From a checkpoint of a small transformer trained on Wikipedia: 95M tokens.
Each number is 500 + 50 x the weight over the matrix's rms, rounded and kept within 0 to 999. Layers, rows and columns count from 0. Numbers have three digits each.

# layer 6 attention key, 128x128, rms 0.154, rows 95-117, columns 0-127
466524440499491544534484488448487467510481462555485555490506501513484495518501485498464510508527528474501409522770490506452476449485539492538774512484469524513438510443484455462483516478503475512424496583521488544424538482408479534527525514547511429440516470519456466422555538476509542488508470534487494527490523513457485486510527521494516560479479483502424452450513596471434468480516
492456523474514422416518479470503449567556529542540492467495466443552494527587510452518478403439475541521532550475561540453508520541565447446463528483509454506385516410527517540529479502477577502466488510515513534460447495479507470535589535501508565542490527463483520503489524529499561511484505498526425504460479557516397485480540450503561535454477477535542448510516488520457528543494
519483497471564527452549477508527423507562495534544457431549564513501546524449448525437527466507483516466531536488483516458438473491491440512487468474490430464462507494493517454477548484468454543519545441498509524532525486558529519544508508464533515579493449425534556509521475491475547496501465452493449518488517472498473450508528484442435500471510482473564514476424486487508508509481
506465466491514457506529440537523448486569496534557483458536541480510472518490493529471461487530487563405490590423509515507500537522504463469541481483510443475535462483531518495446491467466473535509536453510468508518469564521498475504548462507496482530422458460539548519517496489461495472472461450488421525435517503463471453495525500433466486493483507499527448503489444521508509503524
487488524464479486495450548512537534528399477434522507529439525555460515538554433505503502462576469497524471442587540539501518468521462471475512480515523518517490506458550452493546452479466463502453570511479520556524511472542498542439475455526464432554482557461516441510554487495532517543492527485516517497507464536538468453482500472529503482536496477469422506412536561546492503537486
538491509473476500534508473494504529429476431493503492585471559480596506484498440542502500490573478450501446523513550485431476518540486492555467479468542531529443551439527483487487457459517495453510516542563450472495445523436432450488486572509564490512488554431531526506521453515477499475507489470496512533461477497510485538548532459440457496489507449489498613559416590502518481472486
508543535457480481424503506516553472469461508455497499506550549536455508503522432501488474458548447421513477465481532562603420463447603500458499514557464534480578506521542478463539515547514503451522542455484530495474581464562496537490522471479462509553454492492484481469478489517603467524537516589498584479527498534489520489464445551557487520505553529467474502471466518553494497544478
481462414537524525614478507453475518468483445520504474478456492494521502542459571509508548551505549529501555491513483440499526554506458535467491533529499478560463513494455539562469493505516427469600464515497457551450499563440466447545445524506561562413541502539466484510510513517469577502521450483479472504556494441452487512521521474403518467438495463515549548491498502497520468447520
464551565531465500489513538523524549529428509455507499601416483508511497447554446503516529481512456427574414417530533519460492453483504474544519506542536554500452528504543453449576424561500477486457533503456510483521513424517482570444483459484476488481541503478507466495528470459527499503545537526495561493484466485589506453555457483605519512545509483464474555474491565487453500539482
508538532569481506503518578452456501504445502471513492536410459537466490513487471508543592487466528503557480414591500481522540459499475509537541584543490512490490507524516482529473477540498510503483489516502498545496523492451530540487458510527462491414521514561455461498516445452463518462496572582466507475521511484523477499464533510528535488484474463535462533443533509483482488494514
475500494509470484544485478437450502508435499499450470448419467508452543479491557490542504525477542486530477451541434496478587487516451526503550535552535497550478499493467492573454450521477485499495464566539468520474486436450562496511438528528510520430583527595414505456493456464461519471499484513474527463512536473504520547440520509483515533464511500548456520516555535469491488489525
486501538465523442509511472469458457561504521524550504463529536478548480510480514492471477433471536553488479509526517552503524517514521455525494509473474483514429519471499493521495496420497474518466486555503482536453445507553562471524513482510484531559444550488520541493510489585465423489498529509473444550458541569447420529513505458526417526464513467489488459473499493554550505531528
473525491506479493497466490497502589503479450530470513528487419458558489445496553488503433559510505425549453488531427450466497502479488589503568492488534546534483499515497498482521442502540523416449435562556461462481482439417490472515518510514492542395567517526441507508440495439501498524537477511479535544473507510505554564546494475534510536517533453437504551556496506451505491494507
531471515588491537536571576503463545525500549489526523480482455500482463492492518455517591499452534575502460443495510455496517493454492471495519520482483482487480490571549591525439496479524488452546490505465549582545499564450526518549502562508489501445519478547464426516434508477502475508504504484514487441529474528521473476456546506495583402517475532475551456464544506465467486476563
466519474450510484511513433472482475489495474530463497463504559504530524496483488533461432527526474457501541506468428534534447483493532512490478484506489478504473498495477506465545482479505507455487490514547465414479497493518463493553518493465538534500504521481501542464492552522529493497522487517445503536495538602477516545527445524505442541492562521499505494517494481503522499543489
496504478492553484535526429514540486510554465604468514401556487462504493540475519500496447570499524486490569538490488476451485473489469475474470509431492477550478512482502525498448516498458492530513459526523489504508510494435481481520504511475608546501519488511515569538512527459495562513491410420538464540487511508473493487530542481448508546457458479479515505525489456487524504479520
507502474531479516501520508442447481511526527498531522432480482513459444576426532462514509590500516563444531533486446508511512460534452477506524500506495413500544463607496509492482535448489566506464502527498503491477507572484574505541493516527513483532533495566485513474497454562480505492428532532507486500483537572452509495419490528473515464512458501455528498476506495426517494494510
465511545456489438484532505571465521593473535461506533524552475488461515419498517520494440477448495469475462502482545563539478458495525514492482461529516528444530520517506464520510418512481506518404500520482526450521506485516527529446493508500456526526507515490490502483456492442461477541490546528519568539477539532535536495547483538587544479555483486495472519507501484549433561469435
481538525497547461516536481461448489615515468538466528527491509515594549518530497512519508427480480476486526481542472439506524506552419484582464531520501436512436495473479506436505451501547435504466476481493528515496421469579481530461490530473480555489527464477526514523531519531416423523517508453474445475447511435524530504563520473524507482447593455491553524499493402461478503569465
469498501442404515551465463508502471358456433477473505561479530510486481506459455499512509530550517438511446478470511560532471480525572544529491506501515529530516556481547467505505488524514519434495506544575449445456473518461449452565489555533528528474505545519503520444480555499529534481457543555472536520512495510480488539500505489459467502552481496483516517543463568487516478515529
524494505497516547485471517524555419501538518462522426460511565514437518575491477523505545461464500522480573514445542515557464498508537460452468455557487490442604460516472473486512611505447520525590574422488565529498551544565551541524481464550483486594441470498516479540551464552548493457480456505522491467552482497489526443450483517490493439498442501504483492426451455498503523478500
519508555477503570491478498502528513450516443479508439580538532505582479495469478458502482539515447425522496489462523520517472505504487535516496432489510509504557506535537509449508524557513520477551515422509519477504505423485470527545438557464474483504539504502501499532494533535541506492560498527493462485545483488523554509486475489477516477596517506439515508485436503443462440500532
497533504546476508479450507499509469476517534483466443496505513532453533478525533509491486495546485460447558481472446511550542508479486543502520539555478512432531482527397461478483615532494450533541542401477517521506555486590473534504467416525538507532484443543540513512520511465509475482510528498451524459533541437453533513506495519485435535455543521508472473483527469483504461578472
# layer 6 attention value, 128x128, rms 0.111, rows 64-95, columns 0-127
570473532489506394454437618546516483406547549461564503499505502672498479467510514516476567533337583440473461586505458480460402540307468483510493510493433620533503443454469410548514483539435583451544550534593549545540458490529542525627448423516490509469489500610476509439507524422511520569594628505509528497462330497562559511521478502503522585451595483509331475528568555410562471502537
446486524464523474474529577550527481529466427483502583463427520456476478532412529580408586463549466544458433469527437533460456468485497468532469509453465569497587422496526442523531581416493476470371440524468506498463543425482500535566444548484491504511490614464537477521522489539565479628358539593501519479496588539408573480508428516568476461496590499613496559573534464472484510457380
519555475280508464435561558505522409427502449498527495474498545453578554497540558460590564534553440497623592557492502389400555506532532563448532564443482442494626388411529536527447469416508504423556429465513460491459466562470472539457525425495419506432488471550506397462444568521588543462523489480515502583456419361534581401537536507473620517534613514485595579388514531441417569519440
494544540536507638486579503500419516433413556459534471505520433490471486484575590489478489544532485575499558485486497511457631453506454558469527573465498432509441517563488493511532414481494481504609587480476499499524540529526488481442434492515511481546499491538564519416444443541526478504549536485436477568456391427483465474511488466484485546487531548531515467462483479498504400504483
559469570509540522500464460476512559488469396479525503522414485510444414461542380518419495461538554386470451522513554521495574526522510604497476514485460470353452548504463424399356503591498416492510396482462594596470452534487558571591559509516479518535569579538469591522470488482447566573516515550482508509486441559474491515542480587520595641458399466504474507566579507385459540461499
514558598455549583432497414484469526486472502469470463525446509558508473461524657494577375481556500494453487479508515544471501541511542416589496548475424485451386530560494558502489629501560430433587568468499450424494448538471603496547586561547484562488509446472475474512466484519435569523500398516509551536481555431382545531466588436495457581480474406447596532461512550505491555473406
596336500435556329602518481476468522470517485503478497522449430501595436572585466527543546480505473631523461526497487420477446483561500415418510436457542568541568517522509537465439495485522457532514514458618481555423439553493480459513441578466444587503494468483559498527473593433532493446525538529452539350483475443546525550499380488521521480479540525517515503496489537558413507523393
535510504507528548478501441476389489562451513496391496433496522523483593519597552461478477543481511448461541413498585553549431568486529518538513417559530520518479454480489494536560467591578495524569563501466452407619437547500582512471379472451550501548428473535469493492530465466485528503509432586460610513513500459552490408525497342502436441581486610438488470480569465538514537499516
576485519430579466496472475447427392544500597466488499493499506461555490440590474466480525462518538554412525464515581494533419466510505532431530414397477461582483500487397544649637395616529429527560424515575527534573416543487508526539388543432453540573411518520578527544504490524447586539508456488399532456482452486548478489543432478472593554626522425457527527517497434554464512442441
425417538466584519503565568457492558493517472488498424478560607493543585464530439608509540507481550410479502471451527492488562447475510493496499561481488503515533502527494559490570549553435509450440467557470458398660544523493495519473500457454383506572413503452442454442521498424555418589413466572502496515498419559420504487550629552555525381561608486481539515482586433429414562518465
632481473486573507512540502408524420493461457467472524504422473493425539508475540608547505524480535435505496485482515604586525562483556495592488506501432482578447579556420597492435585441415435503517550460572475575478502484508525518528578585500467490441606445457400475498551573438453670372581470532450460552473571486480503404561409446582462486470564503437471466559500534456409479492571
465478494490451546520569550522468481559494466515557510518571536547513597648420509524461503487444543572452480415527583474557416459520478559511498539551543519448515468508572559514430450518529487577402480522544590490518534373463499494476448531436487458468514575584510480459515460585513482521426480495532484446520537458500531476524478435562483439505514565540488478433480468461485537497551
457549436520438487512489561516592439556518456524474573458467442552454499639579501533419564526478510523454491504508395559472556573520556467559481334579505418523534540484594552337522447486458638509445440495545547483475489519465468420538481567491562483566517459468529505486509484496485389587515520536418621481537455656482509560463459523541337392415515539518401508525564543466527412470597
463428544475437463559469477529559489477512431509447457589505488565557412626412367501498413466613524501481432442521522513428466491472518420496488416504526500456488532604557475405518505464537551506478384509466545501450466617467478487515515530503475543548523518500475510591447465518488495562520511484560583425596344546497511499487541514483495516498450484510499515441464519462560627574472
581481484514463519424509441533512452515489392506422588470593580567519489546456525498412581435499432449508425522488429570552527561534437510520487398411521496479560499512536536555475483504415473480445621537542496556338462463481474497480457548546450472505480502451492518453592475562561514506378472558502491469548589447481533444421471411487525469571456578497553529456519510544623481494522
541476452474463531527528591578512496529440454518524538514514444516449489522457548472582558495550519549462460472516552530446479616518483489494488439535556464501495398584556439527537458424526561502498544430551538483514483473522587415480561520486624556437497533461542416499497451486554478545482470488519474486517405482522519426532459495422505537494564513498521474446420511511616577518449
435540487513444408498466417495565460481510511519438482490573490528560481442528515501460508495470503490505496530482478423603582499591483481501503548596488498448468642526519431395528412499444555492501511477465497380513510635541482545450595505540515469474411425459453603474532507486430504454399448541550605515496610475539450523409544456504450549406540554550440415535492485465555374618501
604514452485478578576438542450573459508502449527558447559525540568517444613472508447520618499587566480504523472516480503488542465499442445381518449422567449506501476616532641445468370622465436473570462436478497494446528554489527461528499479439434472490462464423475492534459492485474481500574470499412454531504442612541529524481455562434537485620601537448433493528468483438626426532506
522516472617471545552576538512504513337500554494564527550449473520444419622493513505470547500629492432568538513501481572406378503339521459569518478499437560589501510468531440420428614501481543541505538467547514549441579481530390551595473530478488499493630513441495506560489545499459486463655500528548545473536521560481419534533509503456390555467488550521496501480514500499551500453433
461541521510544477552568474451471401575504377501511473535515546525524519486507552429464549421556505581448472443516562415431604554572496470551491438458519548549541461545600500488406537492492389443451471507541484546456536495438478518587453443529497486526493533425448480495440402513424408569486472598482407435558569616430535517497615376474563523525474585525466473437508454486526551471548
473515533419537519386460342525501543496502481431431542456404486514526420504564611469401456543553515504507504536503511559489466567469485481530500491536506466451476513453562452524429454642507552517434518511480551546574511472536451570609437468409461467500595515611600501418458563541492529421479510589418573446511442542489477604461596451539486533455422524541543506505590547459593467525496
444584491515456563594551470469465513543539690529595444508489543374509479533523523449572537540579499536551565540523502444464564409541474408459541644486540476477473505481547506454429519528521514562529524470488529490529573439522416468454500449493511483482563474459527574531409501423522365382470577489515461492469601566512453495465618540478501471466474512527502441478487457445506475418517
540539574597456475546444484522477391420531455525600423540521529500530480433544471427610496493484456557543496568508501587511512454531435503477505431556481522514495493511445518549442499530558509471585498501513416561517518553504477543506566466530552539493414439431432453534498508582541389466470479543599459563502392410544542446443413447423499602557566532460553512484401505565587499637437
531482494522504649488493526477492547445558525548489496478456547425408417524417444519460461506546536446592552573544466475505494447537519500460486622471519442462523518452495468462394471555460538512507547452432511471535572454499380514489537475454430467513628519521498521472502552520502468347488497510536460513473610501491441505519435508537480509430490521488500474476546503464466389423621
467529565526526541552529456434551552550411342472383522541467397508503452579518553482515526525474507559476452405504569539514563501558466494503495406527481487496399546532503571471491527425546421557478472493519508523417494547468526423506557524468559565549532502516547496520512401532437567503570474464404463454492433617465497529534488437491596478457376506551543554523461435449487533530538
499549575521461538456494481528576498459552453480516544510482522518464504511498462578540386528546540482486528589482460431552494499480593538581495535547501532468531457454473623439399481491462546477458533537441484470594574450447405577523450522405501450455443554533457515590499541555550426424516450515421515511602563516504433515423461499486409524471557463466506424455504494425374429474646
394452478550478371470527543472453404480473614545441484456471504437545567564628592499570541485569472591536511472491550499503450539498531505606493428513494538505581565449538443533523561463511451580468479502481470473427523506481498428477471511527449466542477437393595426456477475440499446594461502534511559470457552528510515517571548485551341477491525526527528495530535514557533465471428
503487440515477479572475555447470542522515522461516460530467422391460493472523534450489484473585483506503464445485488499413425518503532527500551514518496450378455600565489494526427544499500464572523491445510507487478487519496565457527507540470462520534546475484496501542433501422453546551600498504493521549417597515550487482495484564476435516520514501450495526549479530514513563473364
509486510562560467594510396374449530604499428505481525520409509531533528570539417504368495513514489554414460385521561576560474458533565469474476431464511462549489535540476573420492501553472450512426422572560507597507452513470451553497426564464459498623553533447423591569509465520436472480503518563403486441526423588439472567466533454570421342617346560498529560533563436558401518476457
506478517508535588571473547518532614356527528493506544518549512462500431553363579556587456507448540388591474476493442508534478380506549491401490631448512498451501480536444486520537524568488494538531607482449491456536543469523440495523486494394499452451593442557503438488543560461523466462439490497595509546498595398499500508495358519567459453581501520435525459534503514508527529447500
500581461431483456463470434601475581483531511460587534558490516602571513605515496549440543533561494458458479569522414505517516525518519555548492514517508483542513454421522509513454463460430603443459506522440552495464552468452531523534505565545506482508452631521536493574501477525595527354391589551472419460551566478531603421437469579488461445546499478576496554502606534408453429461464
422535545455510578462573579541470489452488521465482496516519569440452475533455563477592474447482475518515508500522516580440619498537524502547544582569464502582460466478531539507572483407445607501517575557500512460483554526460484545457531523523555507541535481451514363483493520525570457447426477512526487599544438452480516430487533397480502509432489519545530468441516555503510529504491
# layer 6 attention output (transposed), 128x128, rms 0.168, rows 64-95, columns 0-127
454535475587537438537560474460424535529514460492473427514545462422505543549493496483444520490517471477461499503475496386567517617660629520589432456555483353432535444571595469509415598458451453488457534522601540544509498444635420543372512609490473569557524452466555475611442530640420528510419583508379509593500507551461418487481535491605547469574518346422568571501392477548566413409440
507532413496530544479458490508452460456459519463502389400516503543545562405564454431583540533530524511482471458443469532512539523464560510446583565568471509520402480580400507445411549532543451491529519508611524527467525419552484431471448448440476577478562574533494485505497480432434502510607521552452467540587414480494477456452538533463468579530413547448491383530433521540573544559594
528413506615459474532486448482524525464474506443535564605488518526428573543551508594495485422394608452423413479385514572593456462461505449492462426535471546471465502541495510547513505535478523453409476561494507528465519494574553451489551469455558578495533507444512448591536342557525558592454562454505554398444601559526420511536554514541397505475456513533511316507516523507477547496522
518439454463540504473445412525554492455425486447514502594452506514456454526508418587441420539479479479536516395525559473522441509507553495434510462509493558571599419543574507483480487520463479528519537440471519441522471484507487587577556495508493462539489475462558463501544525522490534431449571505598460444476595576541524498538520468520581529518523506423497467470489598438463550469466
550521484476525458508606542493451437504518570452490419490554466425545600506552551566527557560442427521440522431523469474611569499508465475521493451488555486485617466574499392530487514389566493455528510557490507449496545414567495443465392523516564368494630459437488555497630452510533498502585455538531498503491518465596571535417447432453456553565509389455600534456409563484524417490451
484451584565504440594525499546566451485491501484520527505464471469518538617475396551496536445462466495507517432389489464482524440472488519405552494571513481558628488432534464543523490618451514580405462514503550487407555520481467460539489466495527369535490461546527466526541495519491406480543439480574419388520464354555483510649512570395480528513542613575465512516503621478556455414480
537528445400462611352491513572454498543451473580486473423562500562426524578396562598509507479450472493452497555573505565491607505500504595487522437497497411411476554499442437577503551494543543522446493555394541468554558422543585547429539432469523489462427533445477513424515507546396518605441501445472425625500503492519466482446553572525509459465464544491499472500500498571516499470519
470481444495482515619436528553599563521485499480522588478516490440543368503502489512478475440469485516465420518430483514421476486546510368521493588514521442527582511470555519510522457497412469565490401522510470512511561470458414469544537493541445460451519448472485519422426526623422545425487491505698523531551493562466498480515588551494588506492563498510445522510446489540520454523483
386553498430419474488525578614538534468491493572496520502497530519516340563470541587532494557465419522403508425460472540498542511556552511539385539439487436400563513581628525508496521467381603526483502481492476440511548473503411447456557512495498515310470450465535508461551511459483531568551521482594517545432477538596463452393600569493592545471465509528514443518483528565506420491500
603508380605476450393475531432513422537519509488465445450475546524585467518582492425492472507491588547464506510658455645414430488538434461446511607503509507448442473395562461503451486449449553541492443453537516501469537462574399438482479559515549522428532576605521547585602592589489509455545431467558579446513513504504471441476481475434545545547457458486437383559413559528514473492504
553497600479459482446494516589447590515555586560481453404561441581535515548451468435512549377518443512501529519551509393414551452467428471448483364547497508344592542458536476609496449519491429604504466448521522556534496548477454514516513472383580431573677558475537475442468514496375461507408465437500471486534427499573537622615535489536405542533530542542522479465504500525510452561433
538499436488486467541415496469547530490478546537455472501548468500478436449572467525446442481508470502526528515492499525407520494515528430476456489491494543573427457440476497527552556518512507491606540437520427484530495499595554541529458486436514665534519419474450552459464509472516511468543471498452545520568455560396466493523556533544490503463490447478450469495545495536495503560515
493611464512520477523475427499369592537538452469448561555500471488487521290468532427551567425500562478565446558424522404546479455466491579414544573501508541437405523558488590570517566360465339495609555447546569487572521481508574639545518536596401528447486603514488484463537586551481575466468424511457491545476459414495579471470517515484568424420549453510517536515383436520456587495530
507481455473507519498503462427428436546475455588544442483497511400528537479533636548526554549435470440544562504485420482616582468447434536486503637508555546492422542353486499496497542492585547504548583552445497442553556537500506518376491512543558482513429503517517566482528552556508523548539454499408522551459563379385475506465419519418487509392531509534510576506479490522500418404557
499522458538510516590477473515610518529510532616509519420485464460443573539457432525577509549506520482497595485581489480444427409439522437502426508470432543515441522532443480460478493537552407527701475431528543529508596504523446518507488413419469562465530514491501474449439522377429491530569466477537442551490459505461494499550502534509463543442454454490463529450569393577530535521502
444464513431551515489467458405464539504533507504479511464477496495509530512525497540452482490468460455495486528529511518611506495477579529459681470485538523515494565459515531471476521476501380507515524555433499512539528579441443589535493504509424473570463491519492516513454535572423498481503526466475482510482498519411464530525535560512436450438464528446473457473545615526516450455594
566470463478524586531514508513380506432547485541481425630412500399467485552454486445518501509471527458537517498622485500424417428433489485576507516432537524458510502489389473518571539427471547508505468472577457479515475448415537513629492528557484536653475535540521567473459545559551522495518496570543476492531536509511540513508499541456500425500536429420519605436500434471454599346451
517519511487480400398589427539497526521512502426455469467390563489501456373445507627505522465436479481456503595448579482495445482458526499645476542427506554401505618497560470465546525416538552526582480560504596468589575549491462508475488500543552525468491619474546560511640485544419569489511487447588500614401443445458477463509466430507473503385469561495516528526584608483414468455494
531509593408610537422377463570529468512483505592519513289530428474505556419467491381520572500411494483490516555536549359549562492559502585489481498567526515519526553510477515493456417560516469528497505533431476579531501483478559435454489497531549498536417505497547471470467494460464481513373508448375506599504542371421536506602469432532508549530555520529488575555410598458480511589527
501471552459452491426329535492650506371497541465453485440584567451441599470522444583514545460490481447516542545514579629514422421455539443414541523466529457456538559448454381475515525469542440591491511532492514487528504456582548416546446524483483531460565514583509531524552578495480547526566485521582555562544439427445581464457390534456449462387465426543417580483496552534493520447487
458582444546611510649438506597473452433474521542533523555583487474420454547506458506550551526419568507423478520565547445410481464513473550555478498544561478626593424523445445570460501501486476445511498487526508414535521441510534423513432478607455429548494454379401437567479447528445593482535508503514573468414550512539473489495483497513581535502498473461467587497319593489541489497495
507429555472449563398451485455598440423482511433433520468493527587423451403443464471437483480497554544544521536510561562479449564491506561584432472502545565587468489527489488478536436495540574473429504419426412564508436484429698504600489473542455572514450516494507495537578460552623522518519481483524510456501545475518564531528435426497514482557481572492423550571473531382418544554475
466410484550569482536487492447485566555468471494436537548443514470405506575410489524457528529571474459523536539451571545527587502488563382561478563400581417501518560488529482502517499561503543519535517583398541508464440590443512463472492604496564503533434555508623471513491457394454520514432536509531418496523620529470533480490493556476458553363482436423446500476600560484466436376496
530475548538484457499545456499495471530488520400501525537538465525514537444511461403519468527501525569450446552321508450453493472495408489589594480497548565601503467521473476527527466481602468503449506526534485514503459500468629492484504447477555416497547495461482515484521380467525505509501488554440517537474460504576507527541475431519498532570495532474502498566487593430474529624450
506542508379540545437494487522437500459470487586569461496508491508468500525516555639492549505552417447519531521647471486473487470495488524352494485433484555441590512462544494481523472512530431543522526531446539430521516506555461584467486469521488416522500547476421499450546566510518498486471477493603500456511480454483576502462439549472420511460539493537467523411511585548511530453549
505480444524490429545478452468441488557538528544492566524590505491451501348526454356517436393467473538547552489649518528445498466425467412545478544505493449514489472411468524550598538475492546512485469512569447494510467555512518408476479507503469542564560534482571562487540426410492480479422465489448549402567498488579508502568494554580535457486468529526586578470416600428501557565461
532577457442507545527405522532523580478446452563536517424426500553526454529406492470544497536510585542548387511504508519518540498548520497379531535536490476438466541551393504508429468520513513514427486361484435535436511449457597467625506515520506549443419477492469444494540640572471580511542478451476532508530471389457461473483544462458522533467552564511421515478520453529497606516535
504495551411518495467514508553502501498486507539492481415454558568560488499417498532492505531474442567489537502543522485589599514497509560486229457534512510501548548485467508488511488506459541396548437368447487505477500519545505486558494459507519544521452518509541484469517524580522509477484467489535464471511485442464551550495526478499502490544554526524477483499553382493512461485563
529581492450466536413430591673563470535531500483481469404570488539515426444474560518580584523550484501563547529383484536377584506427343495472499598527538459467498461417590478521486466464510510534592455482433560447566559414537486455373494531500542446284538521462485523412571595396495502532568395504616531584525491484494567491387461498419603532462511444626457475570365425538489465616510
530478451562470447442581438532494498540505478456494511471434497497543515541560526382467459574580442506424514505472498440417496525505435491576472473546513554640505525466551499513533461557540555496510444489535499508446470492525515495456538396481544507561449555494477491450431366533418531446497469551467414515539449536534419502583520427519500548520508625432486527567559432433538495662570
510494492539527556530515442460521482560539469539418442509527535509371472397515450510566488437474594490602499380509472527499471565396482531603530521494497471538451418615398467463503536521556513569579481454544495550468468534579513471486478438504414463603511500402489466552554443379490425569508547457454516465519485522419471473543611551504469525567454503519569463585348431425563543605457
492440495511457510516418433483574506471441522450503538558537496482465518506548484477432509520521512493544581508424511484541465461467502470407316514492492575572531477543492557517503506570486457537542529370501531522498521554520566530523512475478506593530491541562540467535448498509496475526497540485500509270488579542499496521531527538453513536490492506491455466526458417454494528481493
# layer 6 attention query, 128x128, rms 0.169, rows 96-117, columns 0-127
587532467484522460484535524555506462543509542479486495498519486444576483476530525459481471466492491531476538517485568441460485562503547543506512513460504497474470460503509513487582482532451484460523436484495531489460451465500579436503559487456505458500442536479476508534430456525463569523509548488534441538510540495502512438545544474468536463448577514479491508525571445475453539532455
526530530554517525435489513504515508527567445509502570450485457524519492488498539512472540445478545513478493479502467519473448527438463390518469497530467536495499485512542526460500515493554521541488476520490566493519528507579522517545463542443494498527542418467514523584480427532452464487566493512452416516499521465496483468425457496516510528487506488445566552546462497483504494464510
499520457542545501494520517565515497537513523495526562465537508509533532482508544448464574507490556576482511503464478511492473518471493434452511509512443476481542489497522558522479436504526496548532449519445521522505464511487520557474435531409501511495516449472468531552524466511467474490489528509534469474451479514493494530496499454464519471460548477490534547546518494464533473437541
465467556505452494495470543483528535500451499452530436552396496474471497569526510519506518488526441489479507498498591506552437512561530531480492465508551571485493486502564504552534508418509500466507513521500485496524474518516532553475466398522490511448505551536539461486478507475514554506463488479462544497546500559525457522476474484485530459478526491517465534498537517548466500484491
481482537555492501514537483428520522465513446492490470569461494508542433525485488481478474533530477520493465514524575488448498575508512531557487491521511550543507561418598561457481429470539594528488573528560455517483495478477474400446488536482501496500521584513500509506524452492415448501435503522498521504495488485519505450461534481478484511480492499478538556521435512510492441481463
515484525537468516474520444421534504460428558439523509472450573545457540491478465520513489420469445412497468486495515562531456438529549476492483552521562530550466509568467484513520495524384433469531525510492531529485560537517509563537538485513517532490414512536481502428493564534573530521489534521475543468484510530523462514462474562561509462521491493492461457507449539562508508504555
449517423487547479517496537521478430419471417528526454500490475435525499500561525473493503542569548501525525480508467519481489508472502520544499531545501490563488496458478493506475548440582455506483418517529522471488482465475481443497438554534544491489535479494529515507556525524498468486458399523492466549541445417414514511507522465457492558451579491515545520478479513403502446534487
504462569550427542459451491448492558483488528509488424542462514544500475510477451620528494471496424474483478495513596476512478494539556540545494463485502529501442471552535490540568506503489502462467543484523434517522501555498499526441494435512467500508466516514523443462490529464534505484540517482480574521505485538562472451543499506547489473565436511520510543472492506557447507506498
491494530479493540458494545511441524439462531512522438530370486453489500478558515548538553476481465472487538455540506459505490530510499515499497481525541465485487474502476493561475580510568492466489571504485481503528498563483475487467494522588484515508530449511498438485519479496518467517520511495446510499611496536490504552452505506528509490456461506472473457459563513476447499529476
512509454499502505536524512493461451393440501536502463540418512452502539465459512511548502533505531530490521446536484434518552532509485534489503468535478417472511473488459437595509560498548522514491528529524449473449481451485475439490448520594502478520609446519473476486525472473501479485517495458470468494605514505522507582441489539499507480483541508528494508505582463447466512543474
539536489463532474531544504495517460510509517476514538504475541462520521517468546461486477444515524523516521515512535515509501581502505442470493493551478482468484487536544501526509480444438522523497478543438488527447501505528485482482516440486499517518523468512498510450480391559481487482447557485478495530492545519456482493484474456458484513408583444492513530533514474485477496511470
515507500522501515540519503459472547468468498570535490494579527545525460474456430473473452568534519514498480541531511480513565466502507543524483475491444464513537531496543457513537412542478521516479488489569437508452492468462472486474527537520467486485465533503475498448517571415523477476483517503530526498426508493524494483537522529531438504596475500530457544459486482470526567515541
490456453486512496461465519548522447558546493544510455447510491449451514504575526496522559494479534469450507533514457464506516517464521564498529505499518464484530464455493543444473473494550427432513524421470513487536541535478517510491540506484487545467447518448500488553466576502515539519492448488548566463467456511413531481543539484492492501482446537506550442429499530479511458568514
488536500507536433530539434452500502472498495498481550479537561543510487507461494507470411505524494480515489516497474568525465496495544449516472521513491501530473539516489475428493449511416557531432485557540492494442516496521475525531482509488501492512505517500490573451519543517496510473465522478503491488463540515529488466488481537498478548523513512482511481531469497497549509514522
498506441519510488514543480575505485517530429540466551487614464449565468466494510478475454562528587561515482508495483497444527479442506481510466467479455476529509488502469514491503505507572502536489438498544505464490492450485510451512469552496528493530563465457487539575514522504478456503544448517537408501462495441481503483488545465467511554513520530517476534540494442435573487480525
507477499511503467495516468467483481497508529498452498490464543451497490519512522454510505575506581485542526527502443471540524531507487476467518486488494426470562539495523462461406517485496549532485533488432544434534550531521530583530503518549505516526552443491489530499551440529535486461451487500500473429512523514501518556434462503470489501450462485506509466476518503423546488507526
520489527513444507517463453493492509519506520483484514504532502492451522446433481538486464511448454496467468545505570513540518500513490475486497526431509488475535498525518510547468485502463473512468543542491438477473488568496484551478594486529516518509490517491501477478444488489489488453518549478529540508460539552540522490536529548503562492568435485505477464482562470612500588451461
492531529524514484455502498481431588599526439511501507493465449507567473550483490526522472456480479476532510440497458505473495557507479457522496496514450463493399480461502508485516535481538533493451522533502500476491445497535473532435550505467410499533544420456532516515522501543460410497538472507424435531515523539494491475537493457503539575490544473438548530519516446559448570534481
474465562526511539539538456414521477317461517488474476534472557524481473477551481496537492513502545485540542514504551552500491504520531575523506542516502493501516567513511498471503558506492562484478562525551461499462485514438499480495458550525502497473513573538476523445515475477463451489450538490521483519559512532527512494434499486465527494472509492513470488537432505453514438506490
459490518463509512485443502490552461552519499433477490485448466475445536504563531492506568483457523475525516463455471491506459498505465463474526529544584537506487466544446520535454582458500462500538517481462632487536550514554565524564514504494523528506472463511531490545467444556536540513525447520449496490576484482467496562428489471498513479480456490448465480509464528505469513495482
515484564559501597492444473468487526521515479491495442476552534536502457509509466514507492510508517417514497513485468488494523475525479548503509494510544549489514548481522483455547510519524511508501568441550521514535531477500518479521523579464416511528466537473525506508483565485524481506538510520474463485448510551500523471471458494515492491592433509483515460449432512452511485526475
504524490502536521516453530496486542503455539486508517495431500542473509497465497499539551444492536456497507417473435542490494455470464484480501506554504449484413488523420482522503586496465516516495519541455547506520556476541503533556447484502532505541572417494496490493561522517531452472552522512431451490590505482502478547454444531553477496545539474472469475490538489526470469491504